Weights of a small transformer language model.
Size: 11 layers, 14 heads of 64, vocabulary 32768.
Architecture: rotary positions, no biases in attention or MLP.
Each number is 50 + 12 x the weight over the matrix's rms, rounded and kept within 0 to 99. Layers, rows and columns count from 0.

# gate: layer 5 MLP gate, 4800x896, rms 0.0299, rows 314-332, columns 728-783
# up: layer 5 MLP up, 4800x896, rms 0.0299, rows 314-332, columns 728-783
# down: layer 5 MLP down (transposed), 4800x896, rms 0.0299, rows 314-331, columns 728-783
gate314:68 52 44 48 56 54 58 64 58 31 53 42 49 67 45 60 61 44 38 45 52 73 44 28 56 69 56 60 66 52 41 28 62 51 33 70 33 48 61 37 64 65 71 58 42 51 77 59 40 70 68 59 43 67 45 54
up314:40 28 42 44 23 45 48 31 46 48 72 62 60 37 74 37 54 42 50 46 38 50 72 93 50 62 40 48 49 43 48 63 54 56 54 57 53 49 45 59 43 57 64 54 50 60 43 44 49 56 45 41 52 65 55 44
down314:35 35 47 26 37 50 57 46 42 45 63 39 36 56 38 32 49 69 44 29 59 55 59 71 27 64 51 35 56 41 38 51 50 37 28 62 33 80 75 46 57 44 66 75 54 36 71 64 31 86 74 28 31 42 38 42
gate315:48 56 45 41 44 60 64 53 57 61 62 30 52 38 51 45 63 34 43 71 49 43 50 49 46 50 64 54 53 61 56 47 44 42 34 53 52 42 41 56 49 73 59 60 25 68 55 40 14 40 65 41 46 69 64 32
up315:61 32 64 17 22 46 54 42 57 57 57 48 59 45 43 41 61 33 44 53 42 51 53 46 52 36 48 89 53 32 50 43 40 54 61 54 44 32 45 47 65 25 70 56 64 39 58 47 51 57 67 33 56 49 46 30
down315:44 65 54 54 61 59 51 44 53 25 42 65 64 36 58 52 52 36 45 48 58 57 39 62 59 35 29 40 38 45 64 56 85 48 49 51 32 52 73 70 36 49 43 38 44 42 41 37 30 61 61 57 48 52 33 63
gate316:76 60 58 62 61 53 65 57 42 60 67 49 54 24 41 47 74 51 49 60 66 44 40 57 62 69 48 60 42 51 36 32 94 40 40 62 45 59 46 57 48 49 61 73 38 41 51 71 45 46 46 62 52 25 78 56
up316:69 49 31 63 50 76 40 60 79 56 26 44 43 27 42 46 49 33 76 65 57 63 37 29 38 54 74 28 65 74 25 31 28 60 53 77 47 55 58 57 67 36 52 60 40 46 68 49 47 38 30 71 28 63 66 64
down316:45 29 67 46 43 48 59 40 32 40 77 70 75 63 66 62 49 39 71 48 30 57 39 15 51 60 52 74 41 30 48 51 30 44 50 46 69 38 55 60 54 58 34 59 69 58 35 41 51 22 57 52 52 68 45 57
gate317:20 42 61 62 53 52 35 47 46 57 32 58 82 55 36 56 67 57 45 51 68 29 46 49 60 57 43 42 66 42 43 47 34 44 60 53 61 52 58 66 52 48 62 35 47 52 61 55 49 68 38 44 57 53 69 53
up317:37 55 28 67 38 57 59 61 26 53 61 50 62 49 47 32 15 48 25 65 43 43 34 50 54 48 44 52 52 39 42 40 55 29 49 42 50 33 39 41 53 44 45 62 32 59 65 52 48 49 45 41 64 67 74 42
down317:51 58 69 54 65 60 58 61 69 65 47 59 38 53 68 42 60 44 68 40 66 46 57 27 61 47 40 65 74 45 37 50 50 39 56 41 47 70 64 49 53 50 50 42 60 48 61 41 42 57 46 65 47 49 66 38
gate318:41 44 67 72 68 76 59 54 36 68 39 40 44 59 27 46 47 47 61 44 54 48 65 47 42 48 45 41 52 32 52 56 67 38 44 51 58 33 50 64 48 62 56 69 59 74 69 32 51 40 74 53 57 45 48 44
up318:46 25 57 26 64 57 40 46 50 60 51 53 65 49 50 71 45 25 66 49 52 31 45 57 44 46 41 57 39 48 57 52 66 49 54 50 54 39 45 35 51 49 58 72 44 33 58 56 58 59 70 30 56 61 33 40
down318:55 66 31 47 40 31 34 54 58 37 61 56 43 54 39 77 54 62 63 47 45 50 61 43 62 48 67 63 62 50 48 46 32 50 62 26 51 61 50 50 49 47 35 44 41 51 40 36 57 59 46 55 31 45 65 42
gate319:61 45 61 52 57 68 48 51 76 60 52 32 52 50 34 59 79 70 49 56 44 68 26 33 51 51 48 62 61 58 36 60 57 45 48 63 58 40 49 37 67 52 56 54 43 59 52 35 74 61 60 64 47 60 45 44
up319:58 54 45 27 47 37 50 24 54 44 60 87 46 39 51 50 64 40 47 27 44 37 46 54 40 52 71 47 52 47 49 60 64 48 61 52 28 48 31 55 10 40 46 46 41 55 44 57 38 72 53 56 44 45 48 53
down319:29 29 54 60 55 61 48 68 28 57 45 48 41 61 42 51 62 48 32 50 43 44 24 56 40 62 41 54 62 44 44 48 50 50 46 38 35 28 44 49 43 58 26 30 47 31 43 40 60 24 45 57 30 31 55 44
gate320:59 55 79 38 65 31 48 79 49 56 64 50 48 39 53 81 24 68 76 55 73 44 59 60 41 41 50 54 61 38 64 48 46 59 52 46 63 51 51 56 56 49 32 39 38 62 37 46 42 44 48 67 52 27 58 56
up320:64 30 55 65 54 70 49 42 49 39 59 73 43 56 45 53 42 42 54 30 34 42 26 40 58 31 36 39 56 53 35 36 55 74 56 45 61 45 62 33 51 52 46 45 40 50 50 51 55 63 80 42 60 35 51 74
down320:38 56 65 60 49 57 43 49 63 45 41 37 63 44 57 60 53 39 59 53 22 53 47 44 60 55 71 52 45 57 38 37 35 37 66 45 55 50 76 45 57 49 57 44 47 21 36 52 53 60 53 30 38 73 46 38
gate321:62 59 59 37 71 64 62 51 58 40 80 53 20 43 38 58 59 43 54 43 44 42 42 46 49 58 39 44 50 57 61 40 47 44 64 56 50 46 22 55 39 33 41 61 29 51 58 49 45 58 54 44 39 39 58 63
up321:59 42 49 46 32 45 50 51 60 43 32 49 71 72 43 35 47 56 61 32 63 41 42 27 65 68 56 59 20 43 51 38 47 41 63 64 49 46 45 59 40 64 56 55 55 29 52 29 42 56 52 71 39 59 54 59
down321:35 65 75 45 61 66 67 45 40 49 45 58 32 56 48 47 52 53 38 60 45 27 61 70 51 39 48 37 72 51 44 64 49 39 46 34 52 40 51 50 44 58 54 40 43 63 51 71 43 69 65 42 67 71 43 66
gate322:54 45 68 58 58 39 63 49 46 35 48 45 63 61 42 61 36 43 52 56 30 56 59 61 60 46 37 35 47 52 47 66 54 66 32 38 39 50 59 56 49 56 65 62 56 57 51 67 52 64 53 45 53 65 53 64
up322:30 57 44 56 67 53 55 54 36 63 53 52 45 35 47 54 34 56 41 81 59 34 41 40 47 35 72 52 38 49 29 52 67 35 61 52 40 57 64 47 95 51 49 66 30 49 44 54 50 44 40 47 37 47 21 46
down322:51 60 32 49 58 81 51 43 32 38 45 46 43 50 33 49 57 34 26 36 59 48 57 56 35 25 47 53 31 33 53 55 63 43 74 54 79 43 40 52 55 51 70 38 46 42 50 40 23 50 69 68 59 57 69 64
gate323:59 44 56 53 36 43 40 48 42 64 64 59 52 26 68 50 58 46 52 49 49 68 52 63 49 40 37 38 62 43 49 48 60 52 36 46 37 42 58 51 47 52 52 66 58 57 52 57 49 65 67 46 38 45 80 61
up323:59 46 66 61 48 62 51 67 54 51 48 58 42 49 53 66 62 73 71 56 44 64 47 56 64 53 56 54 55 46 40 58 48 66 44 82 53 60 52 49 53 66 61 44 46 49 57 51 62 52 44 34 48 56 54 49
down323:48 40 29 55 66 54 48 47 51 68 47 50 33 48 64 61 59 62 44 54 47 45 56 56 36 33 64 66 50 60 47 47 51 53 41 52 46 52 36 52 37 66 37 54 56 37 45 66 50 22 58 45 63 41 64 56
gate324:37 55 81 46 51 60 45 57 40 53 68 33 46 74 53 50 48 57 41 56 59 50 35 35 48 50 50 44 54 44 40 46 58 58 34 69 52 48 45 55 71 49 47 42 70 55 64 65 46 60 34 56 57 30 55 69
up324:55 28 51 46 40 44 33 47 36 40 51 60 60 47 64 56 66 74 63 39 59 57 59 37 51 53 75 64 49 63 48 26 32 59 49 51 53 30 32 43 51 61 36 52 40 58 45 42 68 45 43 61 56 42 40 31
down324:29 48 61 53 73 29 50 58 57 66 46 51 35 67 61 46 41 62 61 63 72 46 66 47 58 69 66 53 36 46 46 52 63 62 35 51 60 49 44 38 61 51 37 57 38 50 45 47 42 52 58 44 60 48 43 73
gate325:74 70 50 54 59 61 44 37 54 51 33 43 60 46 46 54 56 48 29 62 49 64 80 57 55 63 42 71 46 38 37 57 73 29 58 37 50 62 51 39 58 51 55 36 31 53 54 54 79 85 62 84 51 36 43 77
up325:47 39 55 58 48 36 60 52 45 28 83 37 41 68 57 55 62 68 32 45 34 34 45 71 26 60 55 30 17 51 45 73 54 30 52 62 24 60 58 47 48 37 66 58 44 38 62 47 58 35 61 54 40 59 51 58
down325:27 45 50 36 46 54 49 34 65 85 58 69 41 39 53 65 59 69 64 48 63 20 40 26 51 40 46 40 59 76 64 43 52 47 60 36 56 58 38 35 30 38 51 53 76 55 47 40 50 30 40 46 52 47 49 46
gate326:52 54 55 35 48 67 31 51 40 51 53 58 38 42 48 50 32 68 41 49 43 44 55 34 61 59 51 69 48 43 49 39 39 39 39 51 65 62 33 50 52 41 51 47 27 34 50 38 59 51 45 52 67 47 45 54
up326:47 46 67 65 67 39 65 42 51 56 56 41 49 38 54 50 69 27 55 53 51 61 65 54 40 32 52 59 31 50 62 35 58 65 44 62 55 49 34 72 63 50 36 35 55 60 43 38 49 48 26 43 70 49 40 55
down326:30 53 28 57 46 59 56 54 66 71 57 37 58 48 61 36 46 42 40 44 60 52 62 46 57 47 67 44 49 27 46 51 66 42 65 29 41 46 50 56 36 60 72 42 33 51 56 31 65 45 62 52 57 47 60 53
gate327:58 49 60 63 49 63 39 60 35 47 27 58 28 55 63 63 57 61 45 58 49 48 53 57 44 81 46 45 50 52 67 40 61 37 56 44 52 40 31 47 40 56 40 51 42 43 43 48 45 58 34 38 40 50 73 53
up327:57 58 48 62 46 59 30 68 33 39 45 51 41 39 66 48 73 56 52 53 48 34 61 63 54 55 73 41 56 60 63 51 51 27 58 64 57 42 32 67 35 71 39 57 50 55 43 39 38 49 34 57 49 44 64 49
down327:50 18 48 33 60 57 45 64 44 60 57 52 51 42 61 38 74 47 48 17 66 26 40 39 56 53 70 63 75 36 50 28 56 55 47 66 63 44 49 48 59 56 28 63 50 56 56 55 44 35 58 49 47 27 58 70
gate328:63 43 36 55 38 36 60 42 42 40 62 66 35 56 43 46 34 68 43 48 47 32 67 26 55 59 53 56 50 47 54 50 49 55 68 61 44 55 39 39 39 48 45 43 70 42 53 54 38 57 48 59 73 47 65 49
up328:39 60 63 46 66 64 36 57 53 43 33 16 60 49 56 44 75 52 61 38 71 36 48 44 47 50 46 51 46 56 58 53 75 55 41 36 47 40 46 41 46 37 38 62 49 59 50 38 60 60 46 57 46 59 61 40
down328:61 50 37 60 34 45 69 48 57 44 65 61 51 55 41 44 49 45 55 66 59 62 53 59 55 45 33 44 52 36 56 62 27 46 60 66 64 36 66 48 51 63 59 30 57 50 54 51 51 57 61 36 58 56 67 63
gate329:18 64 54 65 20 57 43 41 31 36 50 39 37 43 49 53 42 52 71 65 41 69 62 45 70 71 59 44 46 63 51 49 49 53 55 63 60 35 52 52 29 56 39 64 79 42 56 30 61 35 38 13 49 44 47 31
up329:44 24 49 42 58 46 52 59 54 53 51 53 31 62 42 81 38 70 23 65 64 44 46 63 53 68 55 35 46 47 52 71 58 53 40 43 42 54 48 41 52 38 48 41 62 38 55 54 40 62 42 25 41 57 40 37
down329:60 49 38 21 62 47 49 49 57 47 47 64 32 43 44 56 42 49 65 49 56 60 61 51 62 34 56 60 52 47 47 47 39 46 59 47 51 43 42 51 38 73 53 49 58 73 46 35 35 43 45 60 80 41 42 50
gate330:42 54 66 47 49 51 55 47 40 54 66 54 54 52 41 52 39 64 44 46 57 48 41 52 49 32 21 62 39 48 51 42 54 33 33 49 51 57 39 38 60 37 48 72 69 40 59 56 51 32 52 31 63 34 64 40
up330:61 60 55 43 46 37 63 63 73 46 52 36 56 38 42 50 39 60 43 37 34 51 55 64 54 53 48 48 83 59 48 32 52 66 41 54 50 46 54 47 41 33 34 22 47 61 29 48 45 53 53 50 53 52 70 63
down330:38 47 62 63 61 58 46 56 41 33 43 48 35 57 48 49 62 39 43 68 38 57 41 56 42 42 42 67 28 28 60 52 57 35 54 60 38 77 51 67 46 48 50 46 60 74 54 30 27 41 47 49 52 44 65 47
gate331:33 26 54 59 62 64 49 40 49 50 63 56 56 54 72 45 58 35 47 73 68 43 45 53 52 44 48 43 29 41 64 61 49 63 52 43 51 64 31 51 45 53 53 46 51 43 42 42 59 38 67 45 41 54 56 27
up331:77 50 62 47 63 54 58 42 59 64 60 33 27 50 38 26 60 45 47 57 45 48 72 63 57 50 57 56 57 50 34 37 52 60 40 60 53 42 54 59 56 39 53 56 44 57 54 50 59 64 50 63 42 58 50 69
down331:56 57 58 30 43 54 45 70 55 61 44 68 55 58 50 45 32 38 42 46 40 69 50 48 31 76 43 52 54 50 80 53 39 69 55 29 40 25 69 34 28 58 63 47 46 47 36 63 54 46 45 59 54 55 46 40
gate332:68 67 55 51 56 57 64 30 54 31 44 72 39 46 35 55 36 55 34 51 33 35 52 49 71 39 58 27 74 47 58 71 43 51 47 76 59 49 31 31 50 43 49 31 68 59 71 35 53 54 61 59 72 56 58 47
up332:49 31 39 49 62 61 61 38 37 30 47 39 54 66 42 49 38 47 35 28 38 40 44 60 43 35 51 28 42 49 60 61 48 61 41 23 44 49 52 34 80 42 46 60 69 41 49 54 56 50 69 39 68 52 51 43